{"n_layer": 14, "d_mlp": 320, "norm_place": "pre", "norm_eps": 1e-06, "attn_scale": 0.177, "parallel_block": false, "lr": 0.00203, "lr_head": 0.00411, "schedule": "wsd", "batch_tokens": 16384}
Each number is 128 + 24 x the weight over its row's rms, rounded and kept within 0 to 255. Layers, rows and columns count from 0. Numbers have three digits each. The size before them is the row's rms in percent of the matrix's.

# up: layer 6 MLP up, 320x128, rms 0.0667, rows 92-158, columns 0-63
# down: layer 6 MLP down (transposed), 320x128, rms 0.0518, rows 92-158, columns 0-63
# gate: layer 6 MLP gate, 320x128, rms 0.0682, rows 93-158, columns 0-63
up92 103:109076107147145089171128148167140165132192153149114099151124122156118078137095141126113122112152130148111170156146116120162138158177114112144140109145156099084195074147108139119123166124100114
down92 103:124158170110110102094145163124121133143105112116095119123130120119140115124128133156101130124155128123180148148140095146122105132106119145132104088143099152141126131108123153133125143093108161
gate93 094:163125099068151117133159135130132147134121131115101155140124165127110126138130156131088129130151126185089123090122134131081097181157118092104147119122108130139156100131076157135131120154180156
up93 096:154155119131113161136117152117108108154127139141097121117209096113109136114138147167121140169147109127171136158150123110123117159096113109122111126104140088113185112108132147154122128124149130
down93 096:139114128139142140124113142113152157157133154144119179134098109115097118135079157145118117107118138117150156168146157149125163120137080120100108146133154165108119162129139088168154095123089162
gate94 103:179109094123112137163155126097110127105161044131098141129097124137124099141153141120168099126153162126122127156124137129107123137092114120129119146118120121133109125166129089106086094130126119
up94 106:129130103074151121142150101132138128160148167141153080134135142118111168129102156083135155095100138165109116142125125123152158131149111114121164125079106132129135125133116130159144125139124137
down94 103:127115161121135174135129117136116093146086062140147159085101136114129106129128143138139096111157110162105133125122115177137070142146115137114143120119117157084119113103158146151085136154151129
gate95 098:150124120169141127152123148096145137137109143076123120142110099104109109094155099118128098111133095124119107105144126127137070120106139141155137119116142122137079124132140104093123119155208135
up95 097:146117100166153114170104082073106122163136135079101127151108114089124150110128125108160118107163115096148123123109135122143127131115111133143121095100151103146139142100139082112149150150135094
down95 099:149110139099106132121151139148088125117122146110131131101129097134154137096144088156138132082168118143128079120140152149153078141135120127129130149125100106107099178126123139083107171125117113
gate96 090:135125138111103113110115134136171108104123159156104158154115144106134117117169124122144117099170161080091152081098161161113144154123116169135154154096097114131114127132094139103090154105120084
up96 088:142137147149182183131141129173122127127117109113122153097132103128127101097135086123130087106113129132106156144124145155134151096109132104108120122129143113164085127138148121124161132095114124
down96 091:110122116120102087127119133120121102154159105113185143152114108185121109124148137180126177157138146129113101119140100122141138120133127126102113142106158134123133108098154131158101101199120134
gate97 088:138147084102115099129131137108086078131136109106153136120150133127112164172140116138112122093147115105104136137101131174144100148105109123152160129088112121114129151103126159166112111102137158
up97 113:109104134138163146137110132124151122142112126098111130145088122142114144097094142129161120143125154168150145129147149094106155114169119148109105110141138108115116086195162095139101137165093107
down97 107:114114128105105118129103146124119097149112102131165081100164132120123162148148113091103146081132140144116128088128096161124114120124112125139161142116098142115170157119090155152151096108181170
gate98 103:143106124149125105108138162151107101134150157113047112153056184116124115116117118136165120131133155142108166100122119104089090163156135125123104177127104158083135119103121138119150109141169155
up98 105:146119143119110114168106090082154081131121138097127135076131133143129129103116132150112114096134139135119098149110145143153165095136054098153183123119145117140092169158092119128101096101120103
down98 104:075128107121089144110177124134091118147138123137098118150073143083165108135163139148141082129178142125101109103124170083117088125137117092146126108126122144095153186101123123162144107131162146
gate99 099:146128109100099131104169117148117125091135158143129180150118145111134152161127116114106118108084136116123125096121100112102068163147127121122127116141136111112130117177121139137129107134136169
up99 096:116101122158137125135127178086114126124154124144145131099130111138105098108095136133135113112125195143144155163145111154114131126164121143145125101129157135125163145103169143130133116121156143
down99 099:119155120139141110088150111107162118156133094123106113130089102148179161101143106149121096131146105106119112070150099140142111118144129135142167130148099112094133117131113100134117121102097082
gate100 092:166098131185129144112107135132149123074106149135141139127108177147146131138140169079092132127150173130186112168124123181098069114141150151161110117106123120114144102105105121097130143113114138
up100 094:116112118103141088119113130107135099168097142098141178110131119111082168131130165132104165128161171090132128144119093127106103113126162090179143132125084167140109107167104110129141145108122149
down100 093:151095131133159117079156112146119156093147167126098115102146120126131155133133100141155121063107141153165146156147110134157113114121154112161139170171118127160113129112169154103109113113147108
gate101 096:142149123135085106162113133155103096126111098104113123172137099092123081085087126144124115140118134121119156139126143099115100136123136144131133134155071125100148116103131139180116129108164158
up101 097:109095132160149125144104134142115104136112123124110157124173132143112163134169158134072156117168167108124124127147120088116119140136088127138141125119129137134109158094140136160117089117084117
down101 099:110117145131131118137109120153096111103085137180168148158142175134101104133128147130138109127164100131118153150114123151138107118146140132129098171151111142132144072090135139168074132123139167
gate102 095:134143120120133139116096108133139132139151085096166114133155087110114104095125152131142155113139145145118138157127113095111125141143092097122090122146159118116081160064094122156158109117126129
up102 092:151151118133132091115123142186120164130143060141159179140112147151138139135139139142126102079151093119122142116150158114122143103126092140140086144106128144147126143153141127158144092120127142
down102 093:161157080131152132107147076147130132169096145132118070115125121102118160130161145088148120149106171096112114085160115136124099115135136146121103124127127126187125121132145152127118089149113147
gate103 101:100148139147160151111174117131112132154194092142142136174129124144119124126179149121117115124145131121115114147142112131132130099120075145126135171123116150107106127119136140052157108093161158
up103 104:126127122119133171087100128123103105109152118112136097143099167137123169148129122117116142109163135180141121161111150127100099144129161126137163118137136171118154133101090142109142094172108144
down103 100:152068097132116068112156144109144118147141135139137120129116134116166136120094116184086129148133096103073155103102110134200101129115095084123168122138131116110118139158123181143134134095116113
gate104 098:135115141127119119109108154104156110092147088120148111119073116128096116147146069102111124128118148135135160140117071114139118152089121085108146135158159112107170138128144164137163133132149148
up104 097:125099100113124144110158126167132133103104096122140145159121127161109109135137128091128099102152082147118119129069099141146146128096153100149117134141101138107124065128124133130143123129145091
down104 099:153142136185184120136107089126139110172135166149125140110124113101132108133101104148133126165107121103121108126157159141126165118144121164123111131087124158112112134109118105111120096131125144
gate105 103:133093134141148164104166148100144131095141134148125112140107106095151113114147157139129079121156116132161144133111117151116137105142111116095108146093136138138141136119130140165116102083159159
up105 100:127131114157134114132140168170110132115157119100105128105078139118114089088118131135090078134151146113097124111117155137142148129094114113110127082115140123129163135106118147131131118119141151
down105 100:064175133107123077142109124134103146108114109127099133127145082130109152136101096097114134095101110117157137185149081137118099085114110129100119104159163129147132105144123124152160105123102094
gate106 097:099093098137159104141106123146099137065139101171127163135109121077149107122147130084134128106088090177161104144135165097169151148165128170125122121107138103114140143099144123135145110089142120
up106 096:137117113145109107105136113115154155137108179134112155139150141149164085122087145124169082134142141109168176111138135147182101122137124135102132117182120136132077144176121124106170136146151147
down106 098:100101161082084146121124100107102118164107066123122105126109088152142123137135108116140163105117150088147129089109119087098156116124085080112117138096097136124111100134112145126106144089121108
gate107 102:106133096097170150162113169126164126133171135130104120089151115118118176112144103175126106136126123110104078110133109153163106129152108158170083097120118157163151112133137095138178132156173168
up107 105:111138144101166153095141153112154118092136124117143123113126098145152134116145099120112112117145104135125107119114154114149132127154147185141111141114163123146144155151092128106155124140119105
down107 104:134150138145137097084194140138136117107119131170117125133180141110116162077194118121141158127143172142160113072151150150162099091131108104141118137151099134118162125110171127114149134110114121
gate108 097:154138142107140110105150120099127127134141087143094128145070110095118109123117140148188093119126136086124075115149121130087125096177147144128069108113127107114144138110126126099106082123172136
up108 098:153139144170119121111138129125133143121130139102149107151158138133091124152183127147165088118093178120148155087154121105148119138143099136124133131142108098128108106098124092110141097141116091
down108 097:135154127139135147145100133148106102138165122138118158143114109129121104101115117107108096170108140175114132094159167113141143108142159165149087112102111112139128161166126135191148131108171112
gate109 103:137163088098151142119159118089151127102125079126108130133137136090119129126131168146108109110126145087160095097145126183096124138151131126137056099093175131108166144120123095111148145142131159
up109 101:077144129192130127079157155125141170131119173107126135149136103127138098126131087127141107130147119085129176130146103160126127097077137109105154139140121109136104084128124131118123103054134133
down109 099:143111150091099120142141110084095141151157123158088129091094110144094114121121129144124091094147146123124121131129070112103143118142108115071165107158118136141107157151162111126133110118115155
gate110 098:114104100098117127098116143127181166121127085138127124172146150100125130143092156184107151117102095116150131132117109155083163140154089160157153147129141094137157118131102148112116111108106118
up110 099:146160118137151096178138124182131191151126142106121172167166096143140131130130150154139166142097130136137110127160144161140108112139136181125116118129092101112161127161101141139139114102129108
down110 100:091174139131123129128100108119112165113146162140095137120103138111154127126137090145156149096148182131126128158113117125075142088113153101125125137144111149137136123167132123079140127121139061
gate111 100:132146100100138121117168136144090122145166120136134179123170107106119113113131122089152114170140155145132130124131077157141111145135149135109158132097150123118100162112173123105128123089094124
up111 094:103119128139150121159100138145111083168103159094119103131163122150116123152140136150130142125126115094118111157102143081107125123146108105153078145141143119076144107145128122152129124144135142
down111 091:109126123113122149102144158090105100127137131136136144133090114100135150126192136091129135155137168195142128123119124121136084123153134145183149151136097150134104114115147123102109136110163099
gate112 101:115154117119113115102153146147129131136133107146127102122102150110114080142124112120132123157157132110147101158134092150130088164097174138123153139117093145101171124114109124139130103109152161
up112 103:138137158148135114117176123136130140097157137092125119153081119135116092137109087138119147189163130119154093142137147132133138194090114087124124166124126120105154141110127119155139112120137146
down112 102:132127096093177104087157183104142147147109102132106095085106119114130161136115098116099126144100079107136165160109117128107137138154111131106138115138136106161138123133105125083150135114074142
gate113 104:183109116130123125083140136106151099135142099119117134108094154136114105131091089129143103109129139145130089099154133091136157117111078130099153136157161130109129097108101080139183076132151159
up113 104:118169125095124107126101191099158113145128098138087115110143153114136149151137145121152127100111098105128128118154149133093104143146164141114140120147101148157103106125111149130156163133099098
down113 104:134100083144126120139157137121096124103085155121148102105122125108139110109113122141106143129098139102119165141103130081136144125103137109156142148111136136117109151136132088161152172112124096
gate114 096:105109120141138120111089111112176157157147104077127122163147105103121115160145124142188103085121101133136148159154081146120174110128121110134149102107136106125094143189130090127162164115078171
up114 090:091160157120099137142151116149132127117180133123164099115116170128127134144080088099114109122162185181107141119126093163129119095110132133127100142090140162095147161186144100139111106096095140
down114 093:132143097135158108139148132138148114119148125175094114136133142104111096124173122177121162137141093125126123074101125132132203119161131142165119125172143119114150159082117128151112131147112166
gate115 100:094123131151127137099133165134129087095101088152147132145139160113095107101141185138100099124164143124150141126157111097116132133145125144143131166121145125124071188164146107057148108125096150
up115 093:124107101125124105128123150137087140140145110127095119069168128150130129105132138169146090158123107111132155151135179179112118121137151121101116174146122137065100096109111181108117094105121118
down115 095:107153138122142165129142093118110137153164128156141127163148121122188170131174127091124149088164153125099078107153067120089099114115155124105137101139140116141110134125124129119152174117123115
gate116 098:136132140141159147131174157127157176144141135109052123139146122116146111076145084130084155129109086113125085125130113155092083151133141136113135180145113151122107140121133147102096129135147170
up116 100:107129178168141080128186148186123113164141110178096109114119164145180125162124141125189118109130128102113081123116157109147142132104135173139152125156183154096095116103101102137137120120121152
down116 101:144125133121152134184132153125135116128103145141121103134154095113148127122110134128082117103100091137132116146083114133150132152113118120115154132111105141146117146142092150104165078093126132
gate117 096:133159129098077094114122137124116104115111117144156107150126146129079115164121092177196141130116122144097109096133134114131122112107147142116156170172149160126115120122128123158138129125109138
up117 096:138154092111147113160143128118111124101129073167142127133171093115163144104145132112146123171128124112131110158142103100172171129143149162094118128104195119154147126118100102090167139175135129
down117 099:137093103140157119099088117114093125153133108133123094103156142117143122092125148144123074118189123108144111132137094104103141141143122108156183091122121161139107125195160191121085157151129117
gate118 108:137130119135116130141161142104121125108181108122124122118142099086090097175132129149141159123089117156158106117100126123117156117140152143122135157101121105108108132167111142131136129151129096
up118 102:121194112106135142124163097157120141109112110125153130110133117134141106170129137074149112117130119158161118139110154164143108112116114137137111157121138127097128126094112139140138134154140126
down118 104:101089085134122148100135094116140124169117100149149103143111118163127114131205170177135121146159102103117126121099156135129133112151085141161107144107161135108152128136124127095065111112136091
gate119 094:164127137126104092156127166113090127106154141176105127095133126089102083132128041124138079114105141144125153125114113144147109136116142110156137104129126102103174125094127127133156145143095106
up119 094:137149162132125131078159129115145144120141159069156078110142162117126110125132166151168127154121143105155064120110087149088131113114129133125121124109102113122179133125135148153119130127113108
down119 093:153125099137125129138121154154137103125128106180113126091128109097070153141113141139101111102111099104107162130155108173120149103151111109153103157123164131131120097067126114170124119092110098
gate120 109:147111093116089098153082125117125141142133113158125126106125131100127125149177146123112143116123141125083122117158093092123142153152101132138104134116130114118137157165130120177125132159143131
up120 105:090161134151139173090145125143190101156158111088141117095118104126083141104136084167167091153096130113165153127151134127154140085132145085122113144113156129112162116091143121112118146090101140
down120 104:115153136080123144149123154140158130140183146097096111150145159138147202109149127099124179129113149130128135076085157144131125065139115138128095136137112126124152110169155165118076114138109136
gate121 096:116144086132123154124104119110161122117128148130110137105140139094102096097141098172094093117133116105142094130134087104086102135100131115131146179102116153131139159125112107124137111124189163
up121 104:130125151101126132151132175128098090124115125105122079118147133138141157114139121095145148168132190148112118144123128115142143130095140147138076141120131138141127142124102111143079132143117113
down121 103:103115126141132152090122158145170104104145158142139125120145149116134138134123122116135097148162109159128107101131126133107158124112112121190140165114079151137101096074111105129133112137173116
gate122 097:110082111142098124159095144133122108118125086127172117138163129099066158111094103145139156106133116102137165115133094150124128134134150102134148143090105115098112177174149129131135083128149106
up122 103:124141173149090092154100154123108114155121159100124107155130127151103150112151151143125146146178145092096121132137129133132174102123132159147145116135120143180110178114082117076168137143148130
down122 104:109125146160112116155136113140112142111098146176182152152174154128085111116087123130124140143123165158115142152133092169145139137149121090139113133175124090101100156128134147123119143125085117
gate123 101:135115118093137090168145110138107147147118132170074104128106082089107150127125109120120139131161154134133129119121131123101110100113153098135155172120121112106099114132136168167132061098140163
up123 096:112162067118148161160119096118122137147174085062091135168138155147105106127181165140110119094120143134151102127159127131105147131126066144129124074143153162176138134139110144135086161154139117
down123 096:092105145150098113132143149153107105115092125112117129133101117113116101098116179117141148112149141147105111115135148138157112107101132137136153164119112101087123148091147121150189160137159151
gate124 097:133088170143099155157136118101101112106125103113106132161123083096166125170160134101101107155163124140149145121129082145113133088136154141147094179113113100125104139117141109115128109148106132
up124 099:141148141127126136152145192146109145078112133056123091143148149145133169123095132100162070113155104079119090122174149093143150123127102133143130159113104144149115142111137125130153124105111110
down124 099:122115112113182150106165112108158103148112149129136116166123114043084100108135109158112144126148148140173111133128114141135129116062151132129118134156148146176137091126101176148120123084112137
gate125 089:105132146110143112129141178148108094120128136136109090136130080120135134136133117145129122103120049131139153114187088135126125104107190118095141123138181100124093143127126148136162119125112098
up125 094:086158126084139127117140153138132160113124130112133155162149085157136127137111110080136121090149108103150137103103146148140118121122112138111122148090118127101131134141122155115096126141101070
down125 094:197104142120135125171127120108156105154106128168106121140110140155154109120115133151122134130158137132083145097118131151140165120121116103107120116127131127130127136103100164112171092083092165
gate126 100:130069113163160167117123134121140159124134143142141149146168099116099128088086163098153142147124116140121142135115169138137125106153132117098106133104153087129113162213121124103132102089149116
up126 098:142172137109145124120112151127153126132116111129129123112128116150149134118159175156103173109178136107095114120130093076075145135182082150120150123147122092154136155083127150116153149172112119
down126 102:127147146102120121097145117115110100143148120138154135182143135131109155107099100119129115137141113134121125134133134093138077125099138081129130120132132104104133085158136118141109095143146133
gate127 093:136112130107128111131090110173116168145120154169139119167128132140142069140175152181124143137089110110137144128113150137116125113121164161152098134147141127115117138109176094155157137113126128
up127 093:065129139122092140127135114101128142151102128103098108115179121106145132139148113107141159128133155137125123101102141176105150084105131132105114143117122128143107121149108081144096066124146132
down127 093:082173149125108126144113137117104120112116100118141132147115134105128191098105105161131142154110147105126109153093178168129129094121089168105139129116094160154161101103174181170135153127118121
gate128 113:132076130119109078095108153104134148110144085144179123120146187116109128157138149091094164119125160131169091125144137113135119132136103153164162123148146117132130140155160122134135096136144129
up128 106:092139134117117113127122148100083140124084128108144140131130158096135159128132136110132135177116163142134106113124131156114140128091131139085111113120176081154133161156144094163083185137110089
down128 107:113111120156144103156163152123104100140104154144149121114159099140133077125070141129110114178091105120119119100129117142128130147129136128096132115160113145159100149095118135122167158122186098
gate129 096:160153125138132082128148175151080121104137142126128102166137120143135119134157111159129162065106108121122132130102132134087072164159106137157156105155136157104124123133138132117178111145159145
up129 098:153126135087139109150145107094111103107139088095111164103129128133110146099150088134117091127134130133118127106148122101138189132163112108142176095099143132137084131124178112121193141132147147
down129 098:092146076120111141115100113116144117155118103066130143107125133133133147140115139116151141136107156138093123120132156155122106173112100128129126159128120160127144157095105133113120162110149153
gate130 103:121092135114123110092164151103118115090160082141139137142144101109111089109118136115106161108101136109157138097094142102118154135134068166142112129152184120172127113125122137150113132102124176
up130 102:110110126101114149115105141086095116121116129138110117091152144134100116151164102129114151117109146131118162119118118073136125154122092135134118140143167143173112113118135180093135106102118128
down130 102:129153144126160122108140099134212154142152147113130155106137111101151098132091149097133081145159088140100107118161119150133125137161152130184169118089101125121137099115090104084107176140121160
gate131 104:104111076066095127112109122164160107132131091100161107133147107134120155157190131115132148161175178140159105115120127117096127106153135143122120124122117124127134160102140110166155131144123145
up131 110:164132102082117118106146120146120150086081139146084135130148110153122067111152135144142134132134144114105153158134108169116099147151154141121101111115114152148131120177141132144143118127126115
down131 111:158135151098132116133075092173095136088096136151111069143127143141096134141124129147139167093118097159102131138141138169130113156141125090083143151118145134117124088104129137132131121121125130
gate132 102:108138098118149113151121124158115118153143155099117143150129140094135124086147165138134118079173123120109186132154126122109137107167097130154176109113084098104118129156118097108077134117127113
up132 098:078108124180132162127131125121142143188117146098089132143132146083141172126136148136128110124094121106155124135121094153107141104120109121149092138216141125129102128151140124177110172101132133
down132 099:105133145146149147129136152086114103143133116144121105146141098135078114110104091148089158125112174117173104115104161126126120141139153126113139144119139141179147136122129137100148078088134128
gate133 096:110155125094125151129149155142091110155112156142108149138134109125114114119122135087073121113085079120109161103129141104171108133158116105098084116078121129097176117132114162126138124127192099
up133 100:082061096144155137164101151130166129145138142140108073117136128159120125132117107118172127148122135147115094134179147116118165095168143079152112094123092139130139119174123131147179135147125132
down133 098:168138146154114128122114128117175166161112171133124129130136147120140097138118138164131135126112161099125146172123098138089184130120098136130111158141124148140096146061118106160138135099080150
gate134 101:118141086110155134128094171106112095114126110134124162105166165112108179097152091131128094157111160134112116131144140106155143089116145181126168101121098101081184129109152138135147132141137148
up134 097:105113127158122117143112124144167140131136096110136121126136171134116140118128109103102150114116112113143156153107131098160164186088124118123151102135138095130170127083117111127134087145136137
down134 097:147162148132131142128122171127119137099124111135157125098096109107163119123135100164182115147175124138158112117173139153138140073130118184128128077129136102124116134140147139111098135151081179
gate135 091:099140186114111143091157126131130116087095084145114088111123093140162131096100141144130099119156092110152124110155130135177164104118122101103132152087153080108113158143143172132154139088095130
up135 090:157175166151172160152187126115124124120083112126137090098086112139169155161155113103105115166111176160160135130123075134098130119107103150131124132155180129133140079121143128122127137105107147
down135 092:107097129121129138137062123132128133109160156134116136158138111146107154094141130094138140104085101123134123130136151135142109126144102118138124108082116114160177116139115139161101142175146100
gate136 101:151114142134103108113140152120075110165135096128118076145079120134103159141131106103162122159104096107140128133100142138134108129107113119159085165149141108114119150153169138142151102112156117
up136 104:111151132122137113073172129136094076153080145141139108090114100111113154143147096117105089108138090097142137121124172131105140090102176113166117158100150142100119095153129128097119108113139164
down136 102:083170126152125141118087111121111142162147115115140155123142139126145112152157134177132133119130142086123124111136163156128102141082124183130147126163146120162132184117076145112146176153100125
gate137 101:098112101052120107182111171146164111109115130099127100134127102086144127148135111142138143166133137117134143121087123140131103121143113142127129132127133111111152146096152106177113144140131138
up137 103:182118121157107105138110094130117137129146130158109131126157148094140106071140109124153134134087166091157155100122067146142112163140157143126136116118164133133127143119141141158091126130101131
down137 107:135115165105125143104121138156164117111120164150086149140132119161100119146114119124123143099137110123162130115150138123142057119139146138137122140149080093139143120124117127141136146168137116
gate138 101:155148120115148088122134189175151147131135115102154083129117100116120129150160138098106149188145129138143102153084147153147126096124118121107125146103138126100118128112129147102112116118164171
up138 109:124168133074124134134174176136149146085119143138139103161106109153110128115178132133101142145132121099156113178126104153133152123082130118093102101155185148158097118103129111126129094122095135
down138 101:113137146153166143126118113106144170073143124131107171128158122103113162077120079135141087093118098105127161168148133130124105135145156106122122134134152137122163100146144140145121070091079125
gate139 098:113090081117151139089158113083109139115126093155109130114164151159136157130117105130100084070150135117084160123143131179115123140140089129134162118104161110142175141134151104119125129109130156
up139 096:133150104151072128160086087128056139150135121126143110123130122162172091173124147133097117079118097120086144151137120150147127106141127169128164139120139129106148143110158123111108140142108148
down139 100:144128109130126140112140125149161166144135128148114140103106149123106178066112080110164102134111141142162137139144091155095133134123170119072117146125122151158124079121139161133140139115097084
gate140 101:128104109083120173120134149137188135126109119112120136138135137146122121169139088168123109129141154109123117146126117139150150083101104124156159111125091095119160163117117119128152067134102142
up140 096:162089086176077115133128158116150128113188120163067098158120096135127134132138103163126134094119125133146169155145122119144109117110153099144153136165143133136155124102133131143100095139174130
down140 098:162122137112118081119098150130129123131124117122152142103072087141121119133065086156134140156118148150142113134119103142127151181168138141149117088161124118094155109127131124143081150126096155
gate141 098:117107138089134140162134119152156163151136094114088119108159160144111142100138122121107129122148113132172127147126087169138143141141106133164104124131130138100154136154184124127179123156131157
up141 097:171126133130134144111115116166140159099115165160154133143083135117125132147099121077109134144109105101119112118114133123132162106140102104087131102113139131126157113144113160165155154144122147
down141 100:105127109112127129093116143089112173103092124145146172130128109092121106120112095123124142121144127153131165144107155153135106118126140090129135162153158104113112134114111119113113155091084107
gate142 094:139096113090139100111111152091080131104086120155123146101120138151155111072107111126125136119143155130130153130139154125142126071105105056132124106076120102147110138126102142115149110107086087
up142 094:134135117120081122146158138128119162136117141086092115141111134146100135061121128090089151107156138137123120109141140161120151138077123147113144093143140109115090089133133103114121122098141159
down142 094:100104117142167123146144103138136133129150146154140131149134121153126136119091151147143154089093108061131097109127130182146133101157151141144114153097112143129123146137122164157142136165154108
gate143 104:138082142085170149086165155135120125112149110110170151082130098129098105122125093123119143153148125166169126153127126135120123130113152117134144171152109101115101127162165124135087092113130101
up143 105:149137096100139142103108148142149137119151108140116102160107144137137145151131135121123155120112160141094126118134092136097141165146113136141139142132167112154106119133049163122123098137145131
down143 105:117104121150110122167132143145164124119094100115188132115147094181135128147124111109143144114154147100129180134146147141159150104133120146117151117104080101145097140117127190109115123084098142
gate144 112:131167174123132124119140132142118102127097155093115097136094118098131179105136129144111136138124120155094088105126103137123140128122117165148156203162135159142090135123135129129082115138133118
up144 101:112167168102118130143134118152145163115146135124120141151071124095143100122125084110102088087130129128104103102159146156124154122135128135161107114136141139145141131121186155120185138122132123
down144 103:112064104107150135131104101120192100172134121110106147144133172140133139108134152153148081149093088112130131164097154112100088097122132118146158102128104130121157114142109114137123145129122111
gate145 101:146163096095143113069154110162115127130145120138116140125161110092107088119145074080145124103122125140114108073165129153172089128114109151106130171119133144084147119199091124108095136148161140
up145 097:130123158162140108131130151148145121174160118121172150115153130103112144149134151154148163154104184097128136130118125109118129108094152102114167120136124110098096102119101120108148115133137122
down145 097:127156111115115139143125115122095137124112101155110118127151140118133176102124136109145132101110079184118146155131089140113126127126131142139139122073145157119160159131148110127127144096115110
gate146 099:142116085153165114138102142145101128168101108102086138147123097080104139102103125113142144068125143100125145098135141131156119141120095126160120109139126101101123147157153109144124095116156150
up146 104:107146157069142103093162135132157109099166149119144104078163125118103136152133160162137094160171142089185119167103113138143113163115120160107128109138118120114156154115160138147142146134102142
down146 103:099129138141110102192142154129071126153124120131169116152081148113142103098175097164118101123123150121113119155103135108132151103096151138118143131109145128129141154109110144135138141147131120
gate147 109:115110084110111093130134142145123129117151138141133147120123127131139143139140132116135114126134153140152119127130117129111113151144110126177097125071071131139115118137129092146140114155142090
up147 102:117131152109118092121118107152079146139154148162107153128124102135138127156148151080178082155151109139082115145130132118164138135107102113147100113069090134134084108100128122129168133119182093
down147 102:130121119131134116170175147172123124085165125134131144133143106162118147134118145124125148148088099106107117155144153104169145170083152154155123113143157150146093068095161105120174134106145097
gate148 100:142145145078136126125153156146142159089109100170153117089115144110110100123107112137165182146130117108091115109136152124097070145141106134112149148107167093137138159102120123115099108107100139
up148 099:140108137143106163119120149114095132142142104165108164108136135144127141129147143179109141110147122158111149125089161072151110120170121108149163123143127098116108112156149088133119152182171118
down148 100:137115153167094153144145077189130161138106084122134111147133094136111084106135093136129128119123092129127092150144116158086139138108136098149123112130126131116121121121117120138097153126142161
gate149 092:121128147122157159134138130125167146122140150086124108143160067111148139146153117109118111109076135087068162123128112096170142084131128139096122118115117097151153102160123152104157128159146136
up149 091:151132128161158137111151099107096132114098117116132135145107086164101117155129124133137156150122105112139138127119115165116114149162115158142123112127174126117124137129157152139084096086089150
down149 090:072147137107117109144129107143137154161101108144155149132174085142155147157106133133138145140143162146159155139108088164109107142163118127122117115108130115115142139100132132142155190145132133
gate150 106:117074149059118122145100109102131104143120146140147144108150112138132136142141150158134109143129120110144160165147111104150129138178110091162150134148118155150115164140098144152099112126155110
up150 108:124123093082106122117126151155088131150177108139106160147129134136096119154096134135110184166124142165100150125093110136112136168147112146153089161152128126138136156182060134158120152108144145
down150 107:095162097131089160142104121137145154133104121105089125124136128105112140141124112149140157103154086123098116107148153125109105120139122145086083098099127097159150120151086133162140135139158122
gate151 098:117110073116133117137136131162123130129128108083124157112146124087134113153134138116111186094153103108117147147141142100112100132119104107120128096087112124119133104109108120165090115142115140
up151 103:120181137125104126155080168179103158135116120125146151160161134181106087136136109160118149084123107133057120147176142119119134124122117135126118098112144115145156123115127149111143125120121119
down151 102:151176123151145115131118126130104146102122134155129159123134159129121129130148104101126141107110124140137177174123128173132147136136100113137093110185168107097116088117125126150134110140083139
gate152 101:106141187097137150144117104120131102140099140117128149116124128116121118130160155143155135176121154125183130106134137124166120108160138149178088103105095123105143123138125090129136144113174128
up152 099:110129132090114131145147113144150093115121163108082130135095121132146120148143118147123180156097161127128091152162094101132131137144120109151137084129147136169098122130068163115157086161116101
down152 101:127123138153098097123109104119130178088147157104133139136142164141107141160109163126133082088190142147106114093154116164141111133156117129113140108141159126154138112118114126133120173125157152
gate153 099:130107110136119186174153132120132134144161135113107138104127107151137095100134079112120145169139137134135131162113147106149111113136149163156087127097146139095084142147121134121106126138145180
up153 100:101130090065128118132175159171174123152127116115098133148128145130128149119109131148118089076155108114098129105093109126101120163140109142123141100108161136142111142139124110144124120108118115
down153 102:110128136200105121113107132110131152156120121119133167140135113122126142140137112126123203083125197161146172139168139118139142106111140120143137126109102124120140125118125131115160157143109151
gate154 105:107086115100106109103165125159114148107122073147083119168133170116083134142112160160129127124178136101157124099102133125161130139110113112098157156160150112104113142123107111137134085105130125
up154 106:117155134091163119115161141131136113074105110132168174138101132130104114133133132120162108168135092157124157169121118115148124096105100110171101107127132143127147092165159130139188113123112150
down154 103:130180152152142125125162131119137156124105135178133119114132108105153122134122112078100118152118150102132120150142117181140191141130160167076097123148107109189127115116092144115087134105087161
gate155 101:158115117095128114143123144075160133152100121094148117194162174090117163122130083108145195131125099134127109133098144127103156122113117144119127116144100143116137103152129099157157107117133169
up155 109:092128130116119133150125107133076102133165137135140138143112174148142140110136179135103114120134145120094101099123123095129115123103130163126175125123146076137108174074147083129149133135157127
down155 103:123127123124088093121125134115119093174145150075155143132120163091102133141148105131165148161159091120167163146109159109105142134118133134147131147153129133072126123128110115100149116153146132
gate156 092:170153146132113117132127101084154158113137103108135144116128122128146100127115100153198163182123110100082132110139141127100139116137086146140100118141128137106124100142142132127152140140151159
up156 094:107142107141128136158137145185110085103114140161113124096117108113092132125115126153117131136073135190149093154115109147105126142094160143127153150144094102099118139146177125134134144142094136
down156 094:121160134131177109116124127125107105113168103119136117145154156132149147145096118117119131140117128160151127141066146128151063099119180108194169144108116134131126120111158111151131111103115166
gate157 092:098073109157087094126100166160127173110112055124163138169122153118106118122133153107106131116099153124107145169097154130103136125129097155118140146161094137127121128112121108148112113146109106
up157 088:132120112115145108134150123103124109118108136146081122102117117101111126162156066147110150112172133146110120087128118146113106166132121131143145106112136146090156110104095128117124120109089166
down157 089:073094118149146118169119125118094145139132106111153109141140160145098170135130151093101092122138124112090113127119102133081144106124086127111149118088133125127102116124103136137096161085146162
gate158 103:083123122168152109147150131135115158157144164111118098079154104072132127161151097125140147167119170132147154154154145109108111088134123111152132174123089156115127134118132096128101120114178124
up158 098:148168143107121107114091129066110144119179148107100088127154132176149136118155136104120116160151133132095131164130120203108127115138125107138127147118096128147127128113057107117154108150141113
down158 098:128127117140123130163125133137173118128107119139092108100079091170116115118117112197130115113120115132143112132114125130147143151104132104153141127107097156154114153157115143121109147133076098